{
  "n_layer": 14,
  "n_kv_head": 4,
  "head_dim": 32,
  "norm": "layernorm",
  "positions": "learned",
  "bias": "all",
  "tie_embeddings": true,
  "init_std_qkv": 0.0575,
  "lr": 0.00457,
  "schedule": "wsd",
  "decay_shape": "linear"
}
Each number is 128 + 24 x the weight over its row's rms, rounded and kept within 0 to 255. Layers, rows and columns count from 0. The size above them is the row's rms in percent of the matrix's.

# layer 6 attention query, 128x128, rms 0.168, rows 109-127, columns 0-127
size [ 79  94  89  89  86  88  95  90  86  93  89  89  95  95  88  89  84  91  88]
[[114  95 129  96 134 125 103 138  90 120 133 108 135 144 103 136 136  95 104 104 140 140 103 137  86 154 130 182 149 144 120 112 141 140 140 121 104 150 115 154 142 119 151 147 113 120 106 115 155 137 141  73 133 110 153 169  96 160 110 104 170 159  84 129 143 133 144 142 102 139  87 135  70 131 132 135 162 124  98 107 135  99 121  76  81 149 135 146 132 104 158 207 133  80 128 135 110 138  99  89 126 146 109 145 140 139 126 137 151 126 119 117 127 126  84 115 133 142 125 155 159 111 136 164 107 145 133  83]
 [142 121 127 149  79 127 113 125 187 106  85 138 142 141 130 112  92 165 175 143 147  97 126 158 185 154 114 164 114 145  98  85 112 119 145 134 144 122 102 160 119 148 130 145 103  99 101  77 128 127 107 115 113 115 161 145 126 154  92 106 100 158 119 123 122  92 110 146 114 141 158 144  74 132 104 124 144  96 133  96 138 120 119 155 154 178 109 152 150  85 108 150 130 119  91 152 117 106 111 116 100 146 110 102 117 105 130 142  99 136 118 117 103 118 139 118 141 177 133 164 134 153 120  92 115 133  96 130]
 [133 151 167 117 148 125 138 116 124  63  77 123 136 132 138 134 127 120 124 122 109  91 168 150  90 166 128  76 161 144 104 118 103 146 139  94 133 135 144 118 148 130 173 110 123 115 116 132 173 140 124 130 120 141 120 193 138 113 121 129 144 134 191 178 158 116 142 129  78 122 146 124 129 117 101 165 128  88 157 133 131 103 118 160 157 146 134 138 126 125 101 117 147 115 120 155 162 158  95 121 134 110 138 153 168 191 124 106 114 156 150 114 154 117 128 134 111 145  90 151 133 135 153 139 149 162 152 131]
 [ 95 110 116 142 109 102 117 132 163 122 118 116 137 151 131 132  95 153 156  97 195 125 108 131  88 138 122 103  61 156 135 122 128 123 132 125 166 127 142 118 159 114  90 116 117 149 150 173 121 101 162 109 158 117 112 123 118 116 151 155 130 125 108  93 175 159 132  88 125  91 129 119 104 164 131 123  93 138 116 156 149 158 131 138 118 126 126 103 170 151 132 126 100 186  96 167 127 129 103 145 140 134 139 122 128 116 140 148 136  85 173 109  85 128 131  99 102 165  95 124  94 148 170 148 137 137 123 101]
 [107 135 128 135 134  84 139 129  76 166  58 144 100 161 158 124 123 129 105 139 132 165  99 137 129 156 134 118 117  80 122 153 121 120 116 127 140 153 142 141 125 141 117 135 145 132 133 126 158 122  87 117 185 111 114 103 105 101  82 140 136 120 122 128 124 114 134 137 108 116 140  69 114 115 140 129 175  68 148 107 154 114 104 110 165 157 123 115 160 102 124 113 112 137  90 132 148 136 132 128 130 141 109 207 103  99  92 135  91  73 125 111 128 133 118 156 129 147 133 143 147 135 104 143  95 151 123 113]
 [137 133 115 147 100 107 143 125 136 143  97 147 115 120 158 151 131  93 147 156 139 162 166  92 140 104  96  88 130 123 122 107 131 138 135 154 153 146 106 114  84 147 162  84 114 118 138  93 124  92  64 101 112 159 154 138 120 130 106  91 121  86 147 164 148 166  91 127 107 117 156  96 127 196 114 111 121 147 131 104 105 125 156 140 109 133 116 111 108 117 112 128 114 111 106 133 138 158  99 142 126 109 122 136 139 142 115 110 123 122 147  93 136 126 124  97 150 108 138 126 203 127 142  97 144  75 100 170]
 [116 109 119 115 145 135  92 128 106 152 120 160 175 109 118 160 121 127 127 125 112 168  96 116 127 125 121  92 144 143 169 104 182 119 124 138 155 111 142 117 121 140 115 117 151 114 110 114  90 110 141 129 118 101 151 131 177 155 168 157  87 147 131 148  88 121 130 135 130 116 144  88 130 164 123  97  90 120 115  74 156 132 101 107 126 131 148 141 125 137 110 152  84 104 123 108 120 117 118 166 143 135  86 119 113 143 199 134  63 127 154 157 156 103 114 149 156 147 103 121 138 125 124  95 123 171  87 126]
 [ 97 124 113 145 128 120  97 118 107 114 128 111 159 114 165 180 175 101 141  93 104 134 202  97 166 166 149 129 141  86 130 164 106  88 105 114  96 136 143 116 154 126 135 155 118 117  91 101 140 118 142 167 134 137 123 137 126  97 117 152 165  91 120 136 103  87 105 119 153 112 149 117 116 149 111 154 133 141 126 144 136 120 106 110 141 155 142 106  77 115 153 135 115 167 136 123 126 108 119  76 103 137 124 120 108 109  91 108 140 135 136 138 123 165 130 152 169 144 133 168 159 167 143 165 102 142 151 136]
 [108  92 167 169 148 129 167 192 134 110 123 147 118 139 129 108 119 142 133 135 107 123 162  98 150 121 141  85 114 155 176 136 141 141 165 129 143 143 117 146 111 143 186 135 130 119 135 147 173  92 118 123 101 129 104 144 150 167 115 105 105  81 101 103 138 153 124 160  89 103 115  92 147 158 159 116 154 137 162 137 142 134 129 105 124 101 112 111 130 131 146 105 117 152  94 155 122 181 108 125 139 115 166 120 150 136 122 111 121 101 109 126 186 112 117 127 153 171 111 177 103 153 146 135 137 102 107 141]
 [212 109 122 129 126 138 133 146 161 129 108 124 140 118 129 133  99 145  95 151 126 107 105 141 118 145 120 112 135 128 128 144 117 101 142  99 154 118 121 118 152 131 163 174 132 178 112  39 110 112 136 138 123 102 126 146 163 107 129 145 126 110 148 165 120  98 134 161 167 153 143 145  96 138 113 117 146 121 119 156 162 116  98 145  80 172 116 155 102 104 105 141 115 119 145  93 150 142 140 106 132 140 174 145 132 163  94 109 143 105 125 121 116 114 143 104 160  84 100 110 123  96 160 103 114 149 116 159]
 [129 137 123 156 160 129 115 138 114 122  83 156 138  86  81  87 159 186 146 117 122 139 157 146 131 168  96 128 142 137 179 103 144 128 130 123 128 148 141 124 122 103  71 146 152 146 150 166 151 112 154 149 150 124 131 124 169  83 140 156 116 123 130 165 149  91 142 102 116 130 107 121 121 167 135 134 144 119 108 121 133 143 148  98 162 144 131 120 115  64 145 130 120 117  97 115 107 136 123  71 133 153 123 118 147 133 160 128 130 120 144 122 110 165 108 123  98 155 134 140 126 142  95 186  94  97 175 134]
 [114 124 138 119 117  99 140 168 103 109 125 141 119  98 140 111 145 178 110 142 114 113 142 141 101  85 118 122 129 156 105 177 179 137 147 125 123 171 111  85 128 100 111  98 108 151  93  96 158 138 133 164 137 135 148 129 153 155 133 159 118 120 100 127 134 127 162 130 125 102 143 130  83 154 155 128 115 102 130 101 115 124 159 114 170 117  95 136 100 112 122 138 151 151 132 127 109 112 111 110 175 133 119 140 100 142 141 124 103 132 150 164 102 186 141 177 156  73 137  98 117 150 175 104  98 104 113  88]
 [120 134 163 137 163 152 134 141 137 115 143 164 105 134 114 133  78 135 144 144  86 154 143 120 108 135 115 166 141 125 135 133 113 148 140 139 111  96  42 109 139 134 109 174 147 142 132 118 150 135 107 131 113 144 167 100  85 117 119 121  65 106 124 124 131 166 162  90 159 108 107 101 141 141  91 118  89 112 105 125 130 110 127 126 131 133 112 142 179 119 106 149 162  88 162 176 139 147 114 125  99 133 119 139 158  82 141  74 145 137 149 128 134 111  97 123 117  97 146 102 141 132 128 134 123 161 164 120]
 [128 107 117  54 136 127 165 173 127 136 128 116 125 165 118  57 127 142  64 145 100 140  78 119 108 158 142 132 175 140 134 117 136 124 116 126 153 152 130 131 122 132 164 135  93 133 115 113 124  99 120 121  90 127 140 119 160 146  69 126 138 102  93 121  84 138 115 145 129 107 173 148 184 122 166 146 123 102 158 157 124 117  95 144 113 100 172 117 131 124 124 155 139  84  96 123 148 156 135 138 134 154 126 109 160 121 116 108  95 161 115 129 117 143  97 141 128 127 117 137 158 116 141 133 127 118 105 114]
 [169 129 126 149 158 106 140  97 147 107 139 129 145 134 128  91 130 138 132  69 145  84 123 128 111 136 110 128 116 139 126 109  75 123 105 122 155 115 146 180 138  97 157 142 132 124 141 145 111 119 119  77 127 124  98 143 150  95 181 121 149 138 110 198 129 104 121  97 125 127  95 157 123 143 135 115 155 120  97 114 114 148 146 147 143  85  70 114 107 107  95 106 155 129  75 102 154 115 123 147 166 152 142 164 113 127  97 143 146 132  94 100 139 109 136  79 126 121  92 132 112 136 136 141 166 141 108 142]
 [141 120 133 100 121 100 101 120 141 137 110  96 127 128 126 150 163  51 117 126 161  82 140 114 118  92 151 113  82  99 121 139 132 126 145 103 136 118 131 150  98 124 127 123 155 157 160 154 157 133 162 125 134 173 121 138  81 138  92 120 109 136 133 147 111 118  74 152 122 139 113 130 138 112 117 137 129 138  90 142 131 137 134 136 140 114 123  79 157  98 108 120 133 168 118  94 144 159 114 102 105 158 158 129 111 147 105 112 159  79 151 118 173 124 149 115 182  88 101 130 149 135 141 139 181  96 159 113]
 [ 94 124 116 140 133 113 141 129 151 120 141 130 105 163 145 137 120 134 193 176 107  96 116 116 169  98 117 143 132 101 150 120 136 116 125 110 128 156 155 143 116 139 167 146 138 158 104  97  78 143 144 142 144 184 115 131 113 124 112 169 114 163 149 127 134 111 133 149 105 173 106 145 112 115 154 122 159 101 120 169  95  92 163 162 173 145 121  84 123 141 155 158 148 137 133  97 150 115  90  93 128  93 146 135 131 114 122 142 168  86  90  98 164 167 137 125 140 132 143 109  87 113 132 136 138 129 139 103]
 [102 154 115 148 186 148 137 143 137 121 197 149 157 128 140  90 137  83 120 149 170 137 135 151 133 101 126 160 151 118 145  99 158 108 149 108 172 110  81 109  90 134 122 161 159 119 128 114 104  99 112 126 107 123 141 119 130 119 123 107 160 169 112 125 144 145 137 119 160 136 182 128 156 139 113 150 128 105 167 175 123  93 132 100 115 139 136 149  88 107 128 141 113 122 138 116  93 103 116 119 121 167 128  96 138 135 128 126 187 128 137 146 113 131 123 109 134 174 149 116 132  88 122 101 141  88 121 176]
 [ 97 146 118 127 145 150 107 116  99 109 125 134 115 142 146 122 158 163 146 116 125 173  82 139 121 125 161 129 101 133 152 169 167 128 144 128 104 118  97 160 147 130 120 168 100 144  96 104 148 110 123 163 165  73 103 121  88 116 116 154 145 102 135 106 137 169 143 127 186 121 150 123 165 147 152 111 146 162 127 110 139 124 128 126  73 123 144 113 128  94 103 139 155 132  73 152 142 165 118 152 141 136 120 108 119 128 109 115 138 133  88 159 125 176 111 128 116 144 149 164  92  92  75 133 139 141 140 154]]